{"n_layer": 16, "n_head": 6, "n_kv_head": 6, "vocab_size": 4096, "norm": "rmsnorm", "positions": "rope", "rope_fraction": 1.0, "init_std_o": 0.0539, "lr_mult_o": 1.04, "beta1": 0.9, "warmup_steps": 412, "final_lr_fraction": 0.0, "seq_len": 256}
Each number is 128 + 24 x the weight over its row's rms, rounded and kept within 0 to 255. Layers, rows and columns count from 0. The size above them is the row's rms in percent of the matrix's.

# layer 2 MLP gate, 256x96, rms 0.0845, rows 82-105, columns 0-95
size [109  78 106 106  71 121  81 105 113 100 120 107 130 126 108 118  60 112 108  89  42 116 122 107]
[[ 95 132 132 140 110 153 125 173 103 139 142 112 118 106 140 169 138 169 135 112 119 152 127  85 122 128 181 130 127 136 170 130 100 135 120 144  85  82 126 115 117 163 106 148 120  84 134 160  96 146 152 158 106 104  99  85 153 126 129 115 121 162  64 164 120 168 110 148 121 134 122  79 149 155 132 120  98 106 123 148 139 146 149  99 137 134 122  98 121 151 133 153 134 148 110  97]
 [114 133 120 155 145  84 149 117 114 122 132 122 118 116 156 128 112  87  81 133 118 128 117 136 140 132 145 121 170 127 159 141 150 181 152 124 154 148 128 127 147 139 106  97 139 139 150 142 125 179 133  89 141 134 129 138 153 107 152 135 138 202 104 100  84 117 131 143 157 131 105 133 160 164 165 126 144 136 104 151 177 145  95 124  99 100 170 157 142  77 149 107 119 142 132 106]
 [139 148 136 154  98 122 133 134 119 125 169 104 111 128 147 138 119 162 113 105 125 171 144 108 114 178 148 130 158 117 121 162 107 126 163 155 122 119 138 104 120 117 111 117 127  84 154 170 101 120 128  89 102 145 136 128  87 108 113 128 157 136 135 155 110 104 101 116  87 169 146  95 137 152  99 121 145 104  67 138 163  99 127 158 172  88 108 118  84 116  93 123  97 106 130 126]
 [118  53 109 131 114 130 126  93 120 150 163 129 144 138 133 150 125 126 142 110 158 106 119 101 157 149 149 122 158 140 139 109 163  74 149 104 135  95 128 148 148 143 148 129 153 117 150 137 112 135 150  99  91 214 104 103 120 123 136  83 110 140 118 110 118 119 137 180 147 139 131  94 119 141  94 132 136 116 127 142 154 122 179 153 108 148 116 118 112 138 151 177 134 146 110 119]
 [ 99 117 124 129 131  79 110 126 103 126 121  94 142 119 158 162 126 138 129 112  68 128 178 173 105 130 116 131 111 122 106 153 121  87 148 148  95 120 147 138 128  89 129 139 110 106  97 137 134 160 149 188  96 140 152 123 164 147  87 140 124  91 131 135  94  96 131 138 130  99  87 105 130 112 142 102 131  91  97 128  95 149 123 164 129 173  92 104 141 143 125 112 152 105 118 137]
 [124 106 106 120  88 137 133 130 134 117 138 115 153  82 119 130 134 110 142 120  92 153 108 141 135 127 212 184 158 113 125 134 154 137 125 124  98  97 176 122 146 137 131 135 142 112 130 142 145  96 156 115  86 128 115 144 136 118 109 108 115 117 114 172 124 127 123 170 114 176  92  77 148 115 117 170  96  97 127 112 167 148 114 152 144 165 161 103 143 148 126 137 140 149 141 153]
 [ 91 115 146 172 150 107 142 105  82 155 158 114 120 139 125 151 139 111 176 122 124 149 127  66  87 141  96 130 189 108 126 173 119 174 103 151 115 109 134 150 118 135 117 108 134 129 123 166 108 124 121 138 129 141 157 125 146 123  87 126 135 130 131 129 144 125 151 172 104 124 158 119 143 114 118 154 126 118  87 121 138 114 123 156 110  82  98 131 159  85 141 124 101 101 138 180]
 [ 87 133 139 140 150 145 146  85 134 115 129 104 139 150  65 146 118 119 144 139 143 166 138 114 125 131 110 144  89 104 107 136 140  80 142 126  88 106 122 107 135 113 128  85  81 103  81 140 161  93 132 140 152 127 111 153 156 111 101 119 115 155 113  84 153 111 138 109 151 103 126  80 125 121 155 147  82 130 157 126 108 118 150  96 156 105 134 131 137 122  95 129 124 113  84 170]
 [147 139 138 154 150 139 101 104 146 147 136 122 166 136 137 133 133 136 127 135 116 108 115  96 110 110 124  80 175 137 103 125 141  76 120 164  80 109 150 168 158 113 142 132 154 133 118 112 113  80 134 117 136 134 160 162 154 148 105 125 101 138 112 163 140 187 138 147  89 146 147 113 144 118 158  98 126 143  93 112 117 100 171 152 134 136  72 140 112 155 106 118 120 167 165 118]
 [127 124 139  95 116 138 128  91 144 100 133 141 139 135 146 107 139 178 118 139 119 154 133 132 109 160 143 114 115  44 132 136 105  91 117 142 128 133  97 136 147 122 114 123 133 109 141 123 121 120 162  95 165 104 166 131  99 154  99 140 116  52 115 125 160 113 130 136 137 139 138 152  79 109  87  92 116 136 133 154  96 106  99 110  93 121 159 178 143 131 133 132 125 125 122 175]
 [136 132 147 169 133 134 142 139 137 173 153  86  74  96 161 120 113 124 122 159 133 101 150 152  78  98 133 159 139 120 134 132 130  95 146 101 119  83 151  93 151 127 113 107 149 119 132 107 104 154 145 130 104 158 122 102 153  71 138 119 133 115 100 117 126 128  92 131 102 147 160 144 136 135 141 120  81 173 111 118 142 115 148 146 104 147 174 151 109 100 141 131  77  96 128 113]
 [133 125 133 153 141 131 136 128  46 145 110 124 120  73 104  88  95 137 119 131 132 121 118 142 159 135 152 110 114 136 115 125 132 105 116 132 116 157 167 125 140 135 120  99  95 145 109  80 170 121 107 119 124 113 173  97 129 132 121 123 115 110 108  98 113 140 172 138 109 103 149 134 145 157 216 120 141 123 111 163 175 102 100 129 117 130 132 141 103 126 150 118 117 109 153  98]
 [132 129 169 148 137 141 127 104  96 192 160 108 134 112 145 144 107 159 147 114 119 121  91 133  90 156 134 110 129 145 145 141  96 119 142 140 139  87 135 147 123 124 120 110 114 127 146 166 105 135 141 110 137 180 136 116 121  97 109 103  87 126 146 145 156 157 110 135 114 156 171 137 171 116 126 104  96 155  83  92 105 151 169 166 135  85 150 118 104 113 161 171 104 119 134 113]
 [141 110 134 111 133 100 155 126 126 151 153 121 130 133 172 123  97 155 157 121 127 125 115 132  95 161 125 149 145 117 140 119 119 101 138 161 134  75 152 138 154 133 170 128 145 149 119 165 131 129 145 132 119 192 143  79 144 138 144  94  91 132 113 173 147 131 114 132  90 116 171 133 131 137 125 137  70 160 133 109 115 152 149 167 123 135 146 101 122  89 172 153 111  75  95 123]
 [150 115  78 121 138 101 139 113 109 159 101 150 102 112 147 112 112 106 133 132 141 141  91 103 136 117 148  93 220 108 126 143 116 141 118 142 155 143 165 169 146 147 138  90 137  96 131 125 119 143  88  77 117 129 133 107 134 102 127 136  92 131 140 131  82 139 165 103 110 127 116 108 123 118 142  98 140 142 105 158 160 168 128 122 113 125 147 130 108  89 106 143 118 110 184 128]
 [145 122 120 122 108 158 129 137  98 181 126 100 105 100 109 126 179 116 141 136 157 105 162 122 125 175 121 189 120 120 133 120 104 104 111 141 162 106 132 146 125 152 108 151 150  94 184 149  91 166 135 104 115 129 123  92 115 106 114 138 141 148 102 144 136 111 109  86 116 166 124 159 140 115 113 152 105 163 143 106  84 155 124 117 104  96 144 160 120 112 116 108 121 161 111 164]
 [105 131 172 147 173 146 101 143 111 136 138 115 123 124 152 144 105 136 131  97 118 186 129 106 131 139 128 125 143 111 112 145 135 118 131 157 135  93 130 119 133 128 112 100 113 104 162 154  95 142 154 111 101 120 112 117 118 103 108 123 122 200 134 120 105 157 104 126  45 123 138 136 122 143 139 152 119  93 106 102 130 120 122 126  95  33 152 131 110 113 142 113 113 143 107 127]
 [158 119 117 101 128 185 126 142 146 124 113 113 130 136  77 117 127 167 154 121 124 148 179 146 155 103 161 136  87 164 149 109 155 125 124 121 120 102 110 155 152 126 177 108 132 152 129 134 111  97 113 126 136 108 111 160 111 147 119 129  71 102 123 113 130 101 136 118 208  96 138 128 115 125 109 127 153 158 147 109 128  79 124 157 146 130 130 115 167 161 152 116 124 104 155 148]
 [116 108 128 134 102 147 149  87 113  91 153 115 127 122 146 145 158 128 130 131 138 128 144 198 109 151  92 153  90 128 137 150 159 163 102  99 112 130 101 105 139 126 158 193 125 112 139 130 140 129 109 121 125 154  95 164 146 158  97 129 148 133 143 174 103 108 113 135  98 118  75 160 151 112 103 106 143 121 135  98 135 141 121 166  95 129  88 159 124 170 125 108 115 107 125 152]
 [110 111 146 145  86  87 136 134 136 161 100 142  84 114 118 102 129 157 109 127 134 111 150  84 142 130 164 112 144 101 158  91 163 134 148 210 114 169 138 116 111 149 116 137 151 111 149 113 103 178 112 116 139 147 155 136  84 136 109  99 127 133 124 190 117 140 139 136 123 146 112 132 119 127  79 131 109  84 142 136 142 132 113 141 108 102 159 124 139 132 118 131 137 158 116  88]
 [ 96 141 143 150 134 116 106 144 112 117 121 105 123 135  95 142 118 128 150 105 126 152 123 118 111 164 132 144 125  65 149 106 118  85 138 141 115 125  78 120 121 116  73 110 137 105 161 149 119  45 145  88 105 135 164 106 123 123  77 136 142 106 129 125 155 128 151 145 136 143 138 128 121 136 143 136 133 168 132 189 140 174 117 117 106  66 135 129 158 118 145 139 137 122 129 146]
 [ 83 100  92 119  82 106 168 138 119 155  88 148 127  80 117 122 140 106 163 113 146 138 141 130 134 176 120 112 126 131 102 126  96 119 171 153 159 117 135 131 137 133 147 141 127 156 144 170  93 106 130 142 112 152 157 136  98 107 149 124 114 149 144 188 139  96 134 116 166 146 143 155 117  49 105 100 106 123 133  99 128 140 118 153 142 124 160 124 120 135 147 131 148 121 115 164]
 [128 127 145 156 136 152  79 108 141 112 150 114 118 153 131 128 119 102 168 139 126 133 111  89 108 119 113  98 141 144 117 113  94 171 163 151 124 139 149 139  94 129 131  90  66 144 159 133 134 144 113  93 149 163 165 132 137 116  82 118 126 141 150 127 123 142 152 128  47 149 159 143 140 138 152 122 100 151 135 139 106 178 136 135 110  99 109 117 136 169 166 112 135 142 161 113]
 [135 144 135 100 100 138 136 128 129 142 129 126 119 129 163 119 105 111 112 121 146 102 137 123 119 142 149 155 124 156 131 131  92 173 167 160 120 125  87 134 108 111  71 195 196 113 152 180 159 128 143 109 128 145 161 116 133 101 132 120 166 151 138 140 172 187 152 127 101 143 142 125 146 119 121 161 155 147 140 147 127 157 114 133 119  82 124 137 106 118 122 118 115 141  86 147]]
# layer 2 MLP up, 256x96, rms 0.0815, rows 82-105, columns 0-95
size [116  77 102 105  62 123  89 108 119  97 131 111 131 129  98 118  68 100 108  96  52 106 117  97]
[[116 109 100 139 105 146 126 181 151 119 162 139 135 129 143 180 148 157 122 107 108 113 142 107 172 136 150 108 127 151 158 102 102 114 115 104  59 141 137 123  96 117 118 142 104  99 139 134  97 151 132 134 139 103 121 109 135 120 149 131 131 123  93 143 112 159 156 153 105 102 117  69 118 125  99 126  97 102 145 143 119 184 143 108 170 144 146 102 134 155 126 134 132 132 102  65]
 [128 136 125 154 144 170 134 127 129 110 118 136 137 118 113 116 146 172 144 174 154 127 160 155 121 127 142 132 103  93 104 166 110 125 122  95 130 153  78 119 122 145 134 171 150 131 148 146 132 137 117 155 154 133 122 156  86 173 146 134 130 116 124 147 195 112 130 163 157 114  97 140 139 164 124 129 151  91 149 112  96  88 130 160 116 127 138 151 143  78 139 104 163  72 145 111]
 [ 98 116 116 102 178 125  84 137 121 132 115 119 110 112 116 117  88  99  88 124 120  72 112 119 117 135 108  78 162 132 104 108 137 125  99 111 154 132  86 109 139 129 149 146 142 130 115 131 161 107 114 153 123 125 160 108 196 147 169 147 129 106 115 120 128 147 118 145 116  93  96 140 158 149 119 121 127 140 116 111 137 171  90  93  93 143 157 102 142 133 126 126 128  76 105 167]
 [121 122  86 126 113 115 157 141 156 109 140 142  89 146 139 128 150  87 150 164 158 129  97 124 158 147 108  93 174 157 114 147 144 133 173 101 120 138 145 135 136 145 146 102 128 172 123 113 152 144 157 125 119 149 145 105  95 131 124  94 124 138 150 111 157 117 148 146 157 111 110  93  87 161 148 111 158 141 152 219 155 141 138 118 134 138 161  99 126 130 143 155 151 133 123 151]
 [160 145 101 106 118 155 101 170 123 109 113 128 159 117 121  80 148 138 139 123 118 131 164 169 141 115 163 119 113  78  90 153 154 123 101  98 131 174 129  96 145 132 151 136 143 142 101 128 156 113 145 128 143  95 106 143 103 144 151 131  74  73 129 131 131 104 131 131 162 108  76 128 121 115 157  96 121 100 141  94 134 120 101 113 156 177 170 128 105 106 124 120 143 132 115 144]
 [104 154 146 108 150 107 129 109  70 133 133 127  92 130 124  79  72 170 122 113 168  95 117 145 112 149  99  89 121 142 151 129 141 102 133 150 188 117  90 163 125 118 115 148 130 118 145 156 112 126 113 123 157 151 131 120 126 107 142 134 122 135 116 120  94 133  95  75 143 138 172 166 125 146 130  79 144 147 115 131 115 111 102 129  97 112 136 166 102  85 150 126 103 126 138 113]
 [176 162 141 157  92 156 103 142 145 146 123 149 132 123 138  93 143  93  85 134 169 127 141 148 118 173 123 120 116 144 132 124 173  86  94  87 140 120  85  87 118 172 116 133 116  99  93 125 116 141  96 153 110 112 137 100 105 135 151 113  95 103 149 111 127 119 136 134 186 133 127 159  98 106 151 153 131 151 102 124  98 140 117 120 140 133 168 140 126 133 167 159 139 130 132 162]
 [164 118  82  96 123 135 101 174 139 128 106 167 132 117 168  88 148 139 109 134 118  92 113 139 158 112 142 108 132 169 156 124 133 169 104 110 144 196 147 135 106 135 146 160 152 153 149 123 115 103 118 112 120 121 159 135 121 157 163 154 131  74 149 161 100 125 149 128 106 125  92 150 100 130 119 107 164 135 138 124 125 134 119 158 104 159 150 139 103 139 147 125 121 117 156  73]
 [134 118 142  93 133 145 151 122 144 111  97 136  92 111 141 159 107  96 139 144 126 142 108 144 140 126 102 161  89 171 157  87 170 139 155 114 166 147 126 121  88 132 117 122  91 121 135 140 157 138 129 161 150 132 115 117  78 120 127 128 163 111 150 107 159 119 130 106 134 110 118 128  94 120 103 158 151  84 167 156 155 148 122  94 145 117 182  88 149 124 140 149 164 126  76 148]
 [134 143 131 146 116 125 118 104 128 106 117 146 111 124 128  98 142 153 114 158 125 145 139 119 109 157 146 125 154  31 148 149  98 144 124 135 139 141  88  91 163 110 111 136 174 107 151 123 111 119 162  90 124 121 149 107  98 141 122 124 119  92 124 162 119 124 116 139  93 164 133 163 109 121  72 120 125 119 129 163 112 109 106 145  81  86 157 165 151 110 107 138 147 106 117 148]
 [113  88 126  97 109 126 113 103  55  98 109 138 146  96 114 106 111 117 155  58 148 178 118 112 164 179 144  92 112 137 127 107 126 169 112 150 144 141 103 167 107 145 143 156 125 114 156 170 132 109 110 129 121 135 124 149 102 185 108 121 103 155 127 166 121 116 153 129 154 141 138 129 109 124 110 129 136 140 114 106 118 144  90 149 140 136  93 141 116 154 150 142 145 135 136 134]
 [140 159 133 142 141 121 135 111 111 100  85 150 156 124  90 119 137 134 134 118  96 131  90 183 169 105 142 124 128 136 114 113 136 106 107 128 109 185 130 103 123 140 141  74 130 145  82  80 170  90 106 118 145 101 174 147 122 120 132 119 137 104 137 111  94 132 167 126 147 124 122 123 117 126 164 143 176 100 139 126 159 113 122 117 129 132  91 156 104 125 124 105 114 104 157  72]
 [125 104 112 117 104 117 107 116 141 113 101 127 108 117 151 142 164 110 143 115 122 156 130 136 164 164 110 129 148 119 145 126 112 141 105  88  84 156  65 137 137 150 147 108 137  97 127 135  98 161 107 147  98 142 139 129  63 161  99 138 149 115 111 165 131  90 134 166 130 154 130 120 131  74 108 178 146 114  95  89 158 131 118 142 116 171 112 184 119 133 146 131 121 126 121 145]
 [141 120 126 126 155 126 151 121 173 112 177 145 145 188 180 130 139 131 171 126 100 125 116 135 111 135  84 135 154 117 103 137 130 118 131 134 117 105 141 141 139 127 172  98 127 184 137 146 140 106 151 144 121 141 144  85 134 115 168 103  95 137 135 135 145 145 147  94  85 132 141 136 116 145 122 122  97 150 124 130 104 173 130 150 140 141 145  70 133 123 136 126 127  71  67 117]
 [169 144  92 118 102  86 116 125 141 128  94 149 124 132 172 128 146  91 126 147 134 149  96 108 129 130 123  92 196 108 113 113 103 137 109 122 117 151 139 163 152 128 156  92 112 125 118 148 109 130  65 126 122 140 146  96 106 148 121 150 108  84 155 135  88 101 165 126 127 104 107 117  87 124 133 112 158 118 126 182 161 144 116 120  98 136 144 148 128 120  86 148 144 124 165 142]
 [102 150 141 130 120 103  97 134 128 116 144 139 150 103 149  91  72 147 149  97 139 158 123 145 101 110 140  77 125 113 118 154 124 144 131 103 133 100 111 118 146 154 163 123 116 150  84 132 175 112 143 141 117 147 119 139  75 152 155 114 102 113 155 149 133 129 141 171 113  81 133 114 160 128 148 113 139 105  97 128 156  91 102 151 159 136 115 106 107 148 174 160 125  74 128  97]
 [155 106 145 169 164 137 137 133 130 161 116 141 131 129 112 127 157 119 142 164 119 125 132  94 123 149 119 160 127  90 121 173 101 130 118 117 106 126 158 169 114 126  81 145 146 114 124 108 123 157 108 207  96 108  89 101 113 140  98 137 160 153 131  99 176 135 147 147 198 124 142 139 113 103 141 110 147 129  91 143  90 128 160 135 108 141 124 155 109 150 147 116 137 123 124 154]
 [145 151 114 112 108 166 134 174 160 110 132 129 109 135 109 121 122 164 149 116 100 114 139 105 166 106 133 129 192 102 154 149 117  96 108 106 135  48 101 165 149 120 136 130 174 156 147 109 105 122 135 134 133 117 121 168  95 117 118  96  83  96 126 125 165 134 115 120 111 115 117 146 134  96 126 149 120 112 112  89 112 105 100 170  98 103 143  86 149 121 141 126 120 113 126 140]
 [136 132  96  87 129 115 114 167 130 101 109 147 129 107 161 103 145  92  87 121 130 126 134 144 127 155 124 171 135 150 131 157 145 171 147  93 168 196 127 128 153 142 156 147 134 148  85 121 137  96  81 126 142 128 123 127 101 138 163 114 123 144 135 136 127  86 131 120 165 115  75 131 130 126 167 126 168 124 136 174 133 125  74 112 135 110 169 128 149 134 129 151 141 143 142 156]
 [ 73 147 138 104 144  90  72 123 124 115 130 117 148 120 131 107 142 118 123 125 112 159 150 132 118 128 104 133  95 128 125 102  72 167 140  81 140 127 112 139 109 145  98 161 119 111 111 170 134 111 175 136  98 109 129 120 131 165 106 144  99 134 140 112 117 125 115 158 159  75 106 156 135 117 108 145 155  79 143 124 113 130 121 157  99 165 145 140  79 135 148 141 163 135 127 174]
 [115 116 156 120 174 156 195  94 136 120 114 106 142 129 123 176 111 144 137 137 103 163 102 128 124 147 117 128 127  90 131 164 184  96 120 137  68 104 136 138 118 119 136 111 126 130 132 154 105  88 166 139  75 115 116 113 129 153 117 118 143  74 119 124 100 118 127 135 103 125 153 140 117 117 141 150 116  60 133 159 122 121 137 140 104 117  95 155 111 125 154 106 158 120 125 109]
 [151 130 187 128 162 118 123  73 110 140 176  85 113 140 145 109  94 149 118 111 134 150 132 167 106 110 149 147 142 141 167 119 161 131  61 112 103 114 126 126 126 161 136 114 127  67 134 108 144 151 142 120 128 137 103 106 120 133 122 107 134 109 123 105  89 141 107 141 107 150 156 112 160 170 164 162 135 123  93 106 125 104 136 141 106 129  95 145 130  99 150 146  98 104 153 138]
 [122 121 103 151 114 125 137 129 128 127 119 174 125 119 153 171 103 167 123 182 110  62 136 126  80 102 104 114 111 118 105 130 116 134 112 171  80  89 105  78 156 116 134 127 154 105 132 135 121 146 161 106 114  99  85 128 114 124  85 127 123  73 132 105 124 142 123 113 130 109 121 140 120 176  98 115 132 122 115 131  92 136 111 118 117 132 132  94  92 101 125 163 108 114 125 162]
 [146  94 144 127 117 218 136  85 138 141 150 119 127 159 129 156 112 139 139 113 154 133 130 138 107 141 116 156  72 142  98 119 101 123 160 141 116  97  89 129 120  89 103 132 177 134 153 193 128  90 158 133 147 123 138 132 173 124 120 140 144 109 161 108 176 148 143 118 144 149 134 121 127 135 137 123 131 143 157 147 122 154 150 114 116 110 138 173 105 151 126 128 138 126  92 148]]
# layer 2 MLP down (transposed), 256x96, rms 0.0792, rows 82-105, columns 0-95
size [118  69 108 105  63 131  79 103 110  90 142 115 136 136  93 125  54 103 108  92  36 112 122  95]
[[137 171 110 104 129 147 144  94 180 128 110 141 151 147 130 131 152 132 118 122  74 122 127 138 151 141 115 122 131 130 123 166  84 104 123 168 137 123 107 106 114 130 109  82 146 138 127  79 110 147 127 101 122  15 207 148 116 130 135 143 115 131 112 115 116 128 140 156 123 103 116 139 124 123 139 135 102 138 148 124 131 128 128 108 124 137 134 116 111 120  91 108  99 125 136 102]
 [166 157 113 107 144 123 121 148 143 146 118 107 126 162 117 124 161 179 146 153 144 109 145 168  86 109 139 154  94 127 106 124  82 161 129 125 150  97 116 136 105 149 140 123 139  84 123 124 115 123 110 158 116 100 148 131  69 125 123 137 177 129 124 141 136 152 157 129  87 146 130 111  83 113 118 142 121  92 146 141  93 129 162 109 148  95 103 121  98 133 138 139 167  64 136 111]
 [136 113 131 128 120 159 105 122 116 133 150 141 132  93 131 108 121  94 140 111 129 134 152 117 136  97  91 136  92 130 145 133 131 113 140 133 131  86 114  94 117 131 161  88  98 108 148 119 143 118 129 105 149 144 161 120 204 117 120  58 114 144 139 152 111 110 208 118 112 121 114 140 101 145 114 158 109 124 169 148 132 123 109  96 103 169 175 131 138 154 172 113 124 114 142 117]
 [122 159  67 133  94 134 145 180 157 133 153 110 124 164 104 128 127 115 131 144 149 150 147 139 143 156 110  77 139 149 112 136 147 136 148 114 124 156 138 100 141 167 131 115  99 175 113 111 146 142 116 133 142  60 148 135  94 113  89 152 132 143 143 101 127 121  98 149 145 125 118 110 108 169 149  93 130 119 161 170 139 150  95 108 126 112 155  93  94 120 140 163 146  95 115 132]
 [149 132 138 146 130 148 111 138 134 106 145 158 134 164  88  82 131 114 123 122 179 134 117 113 151 148 163  91 154 132 145 134 177 123 101 111 141 168 123 126 143 170 135 147 154 184 130 149 123 148 136  83 124  93 130 128 113 105 179 100  89 124 120 140 179 143 113 127 157 147 143 136 116 122 157 158 106 185 161 126 154  94 136  95 117 104 148 140 113 115 134 144 115 161 142 114]
 [119 108 115 136 103 133  95 119  91 114 134 123  94  94 121 112 111 131 165  97 118 138 134 144 124 117 197 163 111  94 150 137 172 153 144 121 122  79 155 134 123 138 125 167 133 109 110 149 140 121 115  93 124 204 132 128 128 102 122 134 146 122 109 153  81 141  90 139 165 165 137  90 156 138 135 124 106 112 119 120 191 138 103 139 131 141 168 124 134 121 144 129 139 143 163 145]
 [160 142 146 159 113 132 127 121 168 179 123 162 107 122 136 103 140  74  92 141 170 118 138 142 128 191 105 121 160 143 159 138 140 103  78 111 124 128  93  89 114 196 123 125 109  89 106 122 115 116 119 161 129 104 156 112 113 120 150 136 114 116 149 139 162 114 130 118 134 131 138 141  88 125 143 156 144 175  99 115 108 138 113 106 127 130 168 148 123 145 164 159 135 128 148 139]
 [147 134 136 151 110  61  71 105  99 148 141 135 142 100 128 156 124 141 118  98 106 105 115 117  87 145  98 134 138 121 121 139 135 141 114 118 109 107 132 186 121 119 126 127 143 130 156 139 126 144 130  96 154 182 131  80 143 120 127 106 100 117 126 167 169  78  96 131 137 120 148 140 125 150 105 146 136 161  83  81 118 130 132 176 121  94 124  90 163 119 112 132 143 153 141 121]
 [150  98 183 159 152 148 124 103 123 142 105 141 107  86 118 154  92 115 158 131 134 139 113 164  84 173 138 162 128 142 148 133 126 140 167 132 155 145 146 126 128 142  88 140 137  71 128 125 129 162 154 159 144 198 139 120 117 100 140 164 133 122 114  86 130 156  95 119 131 138 130  99 112 114 130 132 134 119 112  86 149 152 109 115 137 127 174 121 163 127 136 142 149 108  84 115]
 [147 124 114 103 114 133 140 136 166 102 173 153 139 121 151 139 157 179 111 117 113 131 136 132 140 152 118 114 136  79  99  74 141 105  96 116 112 177 138 191 130 125  95 122 155 130 143 112 122 136 124  91 153  82 130 114 134  99  87 147 136 141 153 111 160 114 114 127  98 122 141 124 111 177 106 117 112  98 144 148  75 173 113 125 150 174 144 124 139 151 152 137 128 118 121 131]
 [142 104 140 143 144 118 137 112  71 161 145  96 113  71 126 121 125 123 145 134 151 155 159 147  63 162 150 145 130 133 155 139 141 153 112  92 107 100 130 129 157 123 121 165 127  95 154 136 139 138 130 102 115 167 125 128 132  95  86 143 124 132 103 158  93 121 111 165 155 136 153 129 142  89 132 122 101 146  82 123 148 158 116 149 105 128 132 178  98 111 153 119  90 121 145  88]
 [122 167 109 117 129 125  99 124 219 112 110 143 102 179  97 143 136 125 141 134  97 140 110 145 123 132 120 118 129 103 153 164 106 165 126 122 131 124 124 114  91 111 142 122 194 107 120 130 124 116 145 131 133 146 123 162 106 139 145 167 153 126 155 138 111 119  80 113 120 114 121 117 111 115  92 132 146 102 140  92  87 156 142 107 149 158  76 134 149 101 107 143 135 112  82 148]
 [147 109 136 129  90 110 114 136 152 116 123 122 117 107 150 147 185 107 153 141 118 147 107 134 159 150 127 135 135 130 161 133 119 123  94  97  85 161  83 130 121 156 142 115 143 106 113 146 112 164 133 143 109 122 164 124  62 148 105 113 150 102 101 170 121  98 160 173 128 132 133 100 142 104 119 154 123 147  57  92 143 132 127 132 125 158 129 187 111 136 153 124 100 128 130 114]
 [136 148  98 109 135 116 152 125 188  99 163 149 155 200 145 139 123 128 154 145  84 115 113 146 126 118  87 117 131 107 126 161 126 115 114 143 141 134 157 134 121 165 133 123 144 143 134 121 158 101 151 138 104  61 137 119 133 120 167 137 139 161 111  91 119 115  95 118 117 107 123 131 111 172 139 138 114 113 145 131  89 122 121 125 112 184 141  88 119 131 130 137 130  97  65 144]
 [107 116 129 147 152 132 129 158 166  96  77 116 144 109 125 154 148 121 114 150 151 134 172 146 152 153 104 117 100 116 114 117 131 133 139  97  83 143 101 120 129  86 164 117 107 166 114 146 155 114 134 140  82 162 143 127 102 149 123 153 130 113 174 155 100 123 154 157 125  99 101 135  97 117 150  95 151 124 147 151 125 119 150  74 146 165 109 115 158 151 133 133 154 157  72 141]
 [111 152 176 127  88 137 120 122  76 152 174 128 141 108 129 124 132 129 157  90 138 145 146 139  81 137 108 123 108 122 136 139 126 137 130 113 153  76 109 138 130 191 126 155 138 101 134 170 107 143 111 128 110 150 105 114  78 157 118  98  99 121 140 150 149 129 101 159 109 142 134 131 145 153 142 146  97 144  96 131 139 114  90 153 147 107 131 103  63 126 169 119 113  91 116 131]
 [155 100 137 123 158 134 127 137 115 178  59 123 127 124 125 131 165 106 128 171 136 129 123 116 120 153 116 174 128 118 118 120 109 143 123 159 121 121 168 182 135 130  87 112 147 107  90 121 112 140  90 206 104 110 102 128  94 106 112 119 162 150 130  90 156 123 133 133 133 119 144 137  97 105 142  95 162 146  90 146 109 106 152 139  94 147 135 148 152 146 115  96 138 120 125 135]
 [118 110 147 125 140 106 139  66 101 147 152 150 126 130 131 106 146 134 109 145 148 142 150 122  89 137 158  95  97 144 131 113 156 142 153 135 116 195 145 129 118 117 120 108 120 116 121 148 169 135 149 117 127 173 115 130 160 134 107 147 153 109 149 116  46 124 174 100 159 150 131 126 158 123 118 111 146 111 132 125  74 160 156  98 168 131 157 164 122 126 119 118 144 128  99 107]
 [139 118 108 117 118 128 131 187 155 174 125 168 142 140 138 121  93 148 130 135 134 133 117  88 131 114 166 108 135 133 115 115 109 110 165 143 165 141 147 147 132 142  76  85 113 137 123 134 103 133 139 129 130  48 156 109 118  64 162 129 112 122 109  89 119 132 131 127 135 151 121  94 135 149 170 127  92 124 109 159 116 119 142  88 146  90 166 114 122 115 133 160 135 143 144  97]
 [ 92 122 150 127 114 143 108 121 124 138 155 137 130 128 136  97 127 124 115 125  98 142 144 124 127 129  83 117  94 169  95 113 119 129 142 119 132 125 144 168 126 135 108 159 123  67 105 153 112 125 184 134 133  39 112  88 115 159  94 123 115 130 140 118  93 131 108 140 108 118 107 184 164 127 102 152 109 122 140 141 119 147 129 176  83 173 151 118 123 129 142 130 158 134 122 150]
 [155 115 130 102 135 143 129 100 185 134 112  80 137 138 132 151 112 143 176 122 122 143 110 133 128 193 116 140 122  93 113 127 145 112 120 138  86  94 151 137  91  91 119  98 140 131 138 143  99 121 172 123 111 113 135 114 100 141  93 104 134 116 102 110 109 110 133 101  94 139 111 104 129 122 167 121 135  69 144 186 145 156 103 108 112 156 114 138 117 110 160 119 165 102 127  89]
 [141 122 174 120 115 123 133  92 104 181 155  70 127  73 117 111 139 123 159 115 149 140 153 160 103 153 119 163 155 125 136 153 136 142 100 123 121 100 128 112 143 183 128 113 145  67 132 153 135 148 141  90 133 101 143 116 114 111 100  98 148 103 151 174 121 108 136 139 126 163 141 106 130 111 117 142 109 143  84 111 126 107 120 172 134 134 128 135  96 109 150 174 116  99 141 124]
 [132 126  93 150 123 113 125 143 104  76 134 167 140  88 124 173  89 130 123 149 123  67 151 119  91 130 110 118 138 139 117 140 140 156 128 113 105  60 139  98 172  91 156 137 169  72 124 129 129 124 132 125 123  64  89 137 108 120 145  96 131 110 112 105 109 121 118 134 133 142 146 153 145 152 119 137 155 110  85 127 127 127 110 113 101 121 128 100 141 117 135 176 124 123 119 148]
 [169 140 134 126 103 160 135  84 156 139 153 155 130 149 139 149 130  99 121 180 155 132 138 170  93 143 159 169  93 131 126 144 136 110 148 121 112 157 105 143  88  74 131 116 139 152 131 175 139 131 159 110 141  76 163 158 160 155 127 113 139  80 166 126 144 149 169 114 142 145 127 135 125 162 135 109 139 133 127 147 111 138 117 104 127 150 117 164 152 121 140 138 114  98  99  97]]